Part of a small language model's weights: MLP 2560 SwiGLU.
Each number is 128 + 24 x the weight over its row's rms, rounded and kept within 0 to 255. Layers, rows and columns count from 0. Numbers have three digits each. The size before them is the row's rms in percent of the matrix's.

# v: layer 5 attention value, 512x640, rms 0.0362, rows 391-428, columns 560-639
# o: layer 5 attention output (transposed), 512x640, rms 0.0309, rows 391-428, columns 560-639
v391 131:084127099149143123109157155136117118109151128149156160124193098144117081101129128153112103120101175128110133115111135108136108110133151156151162123171118125122115124110158090171166118123076105113105118101166139165123168064128136119105136135
o391 128:157151116110136151168100083147100147113108131145118114166123158174093147122133102127156134078114129081148111121119136108132167126112158194151106134099125147156161137143113106144140102109175139138164158148149125161154045149100138110155127146
v392 128:134143156104127126118082142109144111129156129157106127096133148139152170156152113176151146099120134150136148075130153138107121153120078069144137163114097140118126105121128088102113126112075122155121149146185162137145127160102143109117132121
o392 128:139082125122114125133127072116052127158118130133149137158149111128139159140091113098140128151100155111157174152119123114106105111150126128145167106111135113155133149142141168127179124138131122108166122095105120148127144138142102099133118148
v393 128:143170136138179102156119132134137106095139160138164115127152143126149147096164156148126172126141159134176081133137124136129134110141138122122101042100087079099120168130109114150152124169138130150117103124152100127134149110122146143131107143
o393 124:127106130163114140119157155194121126171140106094198098111150131091106147097091109120143128132154101129157159096163135112105129115062148158076113126144138122119129095121146150077111108106172103109148126079112146112126127118099127118153137114
v394 125:138140139131176109167143141125132138124126122095136102135130128132142159135110155146121129103119113110090146102137175178147097157123102066153143113107132099149121169121132137120136118140158155125121111143139122083152156096142111152150132110
o394 123:132105087099129119108140146129149127138079147147149179097154168121146125122133132119143112130113108087145132091134132127121114113155150150072126147174116115115089149100101128145133163122128133177129133122110139129067113122142151127115162120
v395 124:112154132135121103141156170098092141123090120135123133132151126112079116141125182147166147112120150123120170122096109156127131098171110117128080124124148140130140107151107131148102084129110164175133151098123119109107184162128067154111121123
o395 126:141132190130134135095101122100118118137113148138080095140115119065148116080165146143157128149160155112127121108130196154109110104118183070127094078089130148125100133122169131116130153094095101109125161117147179121136123106128172105113182130
v396 125:140142110133086101130108106136104130154154107119134141098124117141112182167131118131155195126111082144123147164149107126094153127123126147122152131098130101134126124136162142112119141144161147141123168111102104154150130128138131152127130122
o396 130:116132085139129136117115152120124149125122116175200144126111147151167125149120120140145149144114146127065118133101146153168138163142153105144089145128147161116134121163135118144135140114125110142154162158154099131157104101137134147130115105
v397 129:092146112136141151129115115142149106115124117140087115119118075105162183129098101153130144134082148125126149143148141111135089114134089153130112128154160118079133131133136137105159117141141148105125158153116119119131159105113140111183136146
o397 130:182159144153125096158144153136115126130117097136135165114124176147142110152175102107105151143122138084107134129148104132139191105147131075138126126113187116130131157136132131121107157146142085120119151059128155110097177122121125117147151140
v398 129:110106139139108122148145107118130138133154141117169132128157182114112144085127087106115107104106126110130151150133121147124104133112076110131148140161184150087138147178176124099118139087089141106111132141143171099134146099096121099123152144
o398 126:136147089133161141147121128091116101121136146153138123123101108152144102148127089167149145150125109104134115089119100129139136136153149146094167119125131149130143146089110105112133103138097106165099102122138142131154077076159115119144147107
v399 130:156132119123115104125108114131148138125154130147137105144148102118123134098102117107145141111156129125119115113184090122102069121126105110134140142131103141107161094089111134073137102153126113122097094129145142147115121103114127118131176135
o399 123:129121165081129097117104082133101172141127143165132140115159115137106136162140147164133125119101134142088117133155127116132137108135150149134140147144103124116112139111110114176130129127084128052122118143100155102127142138133168167169115181
v400 126:124118131137118104123132121130094151145134128133153157132140120163111158143106115134106112135095163107138083129132139134085181106197165159149132103145086108173100153071111159119133129089136125108097116098154151139149137158140091110113106128
o400 126:130101142114175138096074165135151172140126137128088148088173101145156159135141168151098080126162136159134128125154092135098137107091124131114141109095115139125133114111109124127140129140097131134158143112123055099157123122126208157181106140
v401 129:102144101159204159161114107130144146142086128087119138138109157061170135144148108085117164150140143139082137106146120154128102122153138121089177088115106121123100133134124139135133131142187135153146164141182115129131145122138145124169118108
o401 131:176123159163084127116077140088110162141134118177140137166097131147086137096130111105123121128081125131088137145095101141120148118148135149134110161088147105125124139119141130145118125093134129139090101161143093123095090129116083134092154134
v402 127:162166151143170137146195115092124133144062153112109152110115135094117096174106110125163161093108117138159128122127115136118135087090148123118143170142106107101126107108134090103114147124090143137177111116091051132110106134112137131115106150
o402 128:097104114103103169085065143134120102151133160138136131130086167145137145141142166143067123103139148121136139119153102100131140178139124125109117118146143146133106126212133119111166144133131138107127080136144152126164141155126174107151154145
v403 129:132126121099118146120128115130150120138127088118142101124140099109157113122124108099144117135146131099120133110123154127156108129157145165122116116150140169148135150139084131161162128133102154102100147129113138112147125114133136145156111107
o403 126:185163128128116134151127090106101127136100156146107158145122136084161129135102125098177089164119118130146103122160071110110160129125124089125133180128132134116086105130101120132114160128110088111141120135104092110149131142145130107135146140
v404 131:126125147132092147146115122060134142125125173117116155108119122130085085094147146149088101141105111167107159161118143166123145125127150119123118103162137150113170132129128163156114171110137091125130133135098134160133133132109127120108122167
o404 126:096127149169152108110166116105152134177103083128184104146102118099122154101180139099123163178139118160133117119170132108125104098117090106129106165123130103135128107161101099145075148106151129125144074134147099121187140120125136114159106156
v405 132:096148113131139096144132100125146075154144091137121162139080122150104126104123112161143151138129140136096129152097104087148133132118137116132113147117098106172102153166137156131144175139143160129119120076126151153182106106066119124106112119
o405 129:133089148131138138117122143121119175124107113120130143107141105140157122087151155129114149125123130140110157119114141169077083131124124071143128083152107152111091130132130086104133118135140138118146166147101109141096097127166103160135155133
v406 130:146150108143131135136137099155107124116127140150143124131136117138115144104123116106157103121122121143121157074122114146144108125139145171121155120148134157127128131121094124126143157121118151137105098134144104145129140134141142120164126155
o406 128:192150107127127146147128113172160109134152107096063106146120154121126091113124126129144115144136094151139139136112103141117106138121101079157158077116121137118127133089152112120131109122149103097125115094159094139137159135109122065180128110
v407 128:114139165160108122095104167116175132113139118117146162132135132152125124144120122095148153125195116128149129115102140144146121112145108165116135105100107159125112134073135160108139115103152101131133100145094152142169140160114149109126149155
o407 125:174111169109119163172129137138134147095140113142107115132132082107139121112134110141194128148139105146119173182136118083116086104121153135142108144111139127122114130104134121114066148067108143144127161120110105161109092193135105181124150124
v408 129:094127117142109122117160096127123158148148128155155107106141153160151121121118141146148083123120107116146141111118130091103152105131165107118146141159129131162121105131095153095143145135122152124098106147125142129130149184132080166178124134
o408 126:121149133150177120121106095149135090139139122102154130151155114137157154130154143176106101172132121123106106196131136101129161143138129111169117096132157154156139149127173126171114134131118096134140163153158138120089111093060153087103132117
v409 128:171080129113171131087155138105142161135126126115106135076137145101132129126129121133143100130186082184147122161128184136214128141104115169102134112162134137103099157151105113101166143079137111141110121135126139115152100135108120146159121104
o409 127:135121117157132118111092101115143123124134131182144147113106076153100159095119102114108139127084109118141152136099142112114084160163175097148154134117157139156108106128189136124121090107138151103131091118204138135151122167166131129126128140
v410 132:144173146116127104162150144098129136160160153100116122132122121098142151125131152183126130108154128073138133124140102124148137158117120143177135092119153077127111099139130129119186125120133072157108129111118095146115106095176132139163128112
o410 127:085118117102139129140120095126106120148130134157124174082131121126104110104128123129108152144111125091115107131164128133129136154125122160123147114115116117130112185103129156125107121193128073123115163132125142148164135126097137119099116166
v411 127:113143141142140137124115161144113118113097129140109110136126172149103120123159118182103113146128080127151115152120109154143127150158102107132145136104154139107155140134122122126115100176105126125161133111096138181174121164150133147115134126
o411 126:148093156129111179119135153115128129120127162142161118128135118129129143150161149076124125158116119091099124110111149155111169079085127138118123152148111113127131153090091078116128114135163138128118152076107109145121135160122132118198131123
v412 127:122134125171152103112132148120136141135156179148071112110116129118124100094126107137109138137147133119120145140122139119114127117133160107137128147148162105096100115115117159102155145120127186132108136145097097133157109154123160154129134118
o412 125:158136150091108140117125147091076133132103097138112095171052152099154160135098109142149091110147156134121128117141144132167124129135139131155133121151125109097130128130152161111080163123138089114160146077154126097095112130150115126093158150
v413 128:120108081142127101094137142073109084141181131110139116134128090142100128129141121115142153160129058157135201133110150138147152126110182136102147097126147149164150111104137090132103145089148099104130119147129092119140152110122133123182144129
o413 124:147135088171082135140121123135164106097110084133128133113155113139135135136132178116113140108134159127159183138105147081157135119137118162128134137105144079112109117131126140170108092153091162149118130102162136140097092147116133162140146122
v414 131:122141114154124128183193151116108131101133100113127133135150146137066108118104068122154098132118130122115131142149106120099159120137110082119138141183151103119133179160106145145115124126114118127149166114136133136119149066145140152127152118
o414 131:150135083110105157090140104117115145107144161152141147140132068132140130103154127110166143173151075152128134117100144120116120144145151112171136117073141098138130140089116161113115134161140145118124127145163144087146150211131107100130108167
v415 126:184186138131165129101141152137132122140162082105138167106124156134100101125124139147125178151125133140109138103127125074157180117128166098121129126122096108136139147141146147115115132105130106122083145134155122148145168132166130113154184145
o415 128:152089135092134140148121174094148141099107103123116106117110131099133103128146099115143107090116134159143147079105063142127153120089123165133140102129146114138139109149151085143163126157146149159132161133088078106122140115117115081098100105
v416 124:107124102088108124145136142145169094119112147145081100125139144117150127118162142155141119117122134109157118128106174148098150099159128122111097167167123132104103116132140103115110148153114150114110129154092132101127102160131107113161149163
o416 129:115086146115106116141157168080099137185113113141095151071111100121082118153081128119118101127114135134129112127138127101105100130128116144137143129105159159093134145179127131125121133122128139086146163062130153119202147126128144129110130125
v417 133:165157126122180187106153168130120135104151106136110133098114083119148135092153129103161149106101124191131145123119147113160164089149132121132122107120135111145109104126162147143093110138140121105125105159122069145124068124111103115112116124
o417 128:158120096114113116102095116151170124147096145128135117154116154100153116132078125131101100114113160115098133149115124136136123137123131115113146137141113122138124123103100098164168150078132097126152112146147127161122126130127125152105121104
v418 127:115088147117155125107148121092099156128156102127112156129189153129111103079139104132154130100168119102117118109168112159081116088111171096141119114139102085109121121087113143191167150098116129115130102143165101108172101113130139148148120110
o418 127:145123132131103128143153125172131164142131149123129112040114145096143083126116191167142111079125109130108142137142095108134152134143081144117124128142111090107151125129116147132096071142147119147124121150099103135153135128133113111155119126
v419 125:094147113151145135128127165158130129138102121122147135153142112167124109151153162164154103094140148101140158162133171095150142165184133108103171140158083161084132124121109113144115143137128122146091131094116145174062114139100173131154153134
o419 123:155152157151137115152142132082131139110163111133090123127106129121141100125113118087142134146150159156127155102146144120088129119111090156142131122092150129136155146146122079150144164109147132145113125161119133076127109102153108079079104139
v420 128:154086115120096108123116147137123144109124161137127156097137122143099109144143121121093125177143140112108085076131140111139127140134094139130128120165111111143126140146106138084114090163148124139129141154123151127138113124124154142128146149
o420 126:085081168144136141115148122172108133142093157105148112128106093132118141106123140158181132103146151143158131156093113138097092112168127129153102145128124147131110120125114092117134147130126174078097172090090119129107155117182096196137105149
v421 129:129164122075105110107106089125096130122072122070130117123134142092134130126104129110152148104127141147127149164139147091150098119122132132145106162126084124169123172097137105125141126182133111122128132097159143159148137116093127150137123134
o421 121:116140108160124098153140166129099128100128129099113129073114138126121139128121148152130126114157098151085158140132111105101144114126152140115135142140145137095125117137139158090098155108143162131099123171120156149128089108104132115198129068
v422 126:138082093110150121163141125134164122141102124121097112129110164137101153103138160157105138139134058135122135169093148139108106147089157133137173118121122159133129141136149099130103114133130108122139146163124124142123127167149108156107146124
o422 129:134114104079140126128131120113083119132172111185112120156105131115141108119100129141133125158168129150163130129078076105109175141123064118109112121134119139123146149112104125133173124140128178140111156137143145110122185106142124103164164138
v423 128:137116162107144131119113059159171117121141118149102119118145171136099119108110108109143154131109133130130084129140137173123137087088112116125110105114187038156110129141120136092134127146122126109107121119158120149151190111140154142058113168
o423 126:137122103112159107112131120146124150130158150139173128115159046149141133140103151152116126147110135126121121121144158123086137175115108115111132114161131200105142120113122134118117138147117148120149112121152136157103148094123123114112154091
v424 127:102113111147113120143136152172141171104114114111146097138170139107140095116164175117117129169094106162089156061134155140094167119091165123142129125114157145161100104159114162126154135139123129121130091140081111115139122162121144125158142092
o424 129:144123135092170159118121131129135125113150146167129115165112145179166119139141156113122147151087125119099087151123162132140124163143114110147166120167141166116178100143143144139115136101151116149103141089130167120122146139112140119155110134
v425 127:121192144149162135130146162122105071098133149117178141122100125159161108143121101098110105150144135085108097095112159125109145133155150128137122105107154111114106123134123086144113154125129088135133106150151130123151090128124117097149164147
o425 125:115112116151118124105139094121156190131118091171135133120124133110121143140139117130091120116128141114144126164107088163116109115161145109158141111148116119115176162101138148161133125158135157084131118086111133159135134168097149103124119099
v426 129:080146085164123117148096084082139150109166146106091100156146127121125152133128144121109161082143117155113130100162155144185170099125163107096100184147091168126153094108123137116124132107107148184141135150109146162142121160150134123120128113
o426 127:138125152095151107102128149136088102109133144153108127110167119120121163110071119130112159129163129137130120153159118084138087145121115147134135066122095109140143125168137142180133144099162150112099146126121134088117144075118118122161158176
v427 128:134160154126140158096117097109156118139126158055065111170144107094169109119095126104144122104153142110144108154126130130097170183087157139122126092066120123130145136121132142163116154140123111111104147130132126158130140132117144122126136073
o427 127:157139131101106108107126120121118103132125102150145100108150095107091113115112089168140185113129109151109102148141131129123111128163103147150127137138128121131098112133130134113125047125145147127138124093130107145129087167106197109176124167
v428 125:108166125123117159114146103138153088133143125137113135146158116107117076108129158116126107109130186124170219136114082089132154107129163132118170090149142140146142131126121111164090114111095119184125118108115085181109105122137091156111135096
o428 124:149123139135133135124094130132093165149156139139170105121148139142154162153142122177111170125138089113139133130120135163203161171114131134149111170119113153136101134100129120139125126123157183172096146168127138070134157110105120127146145133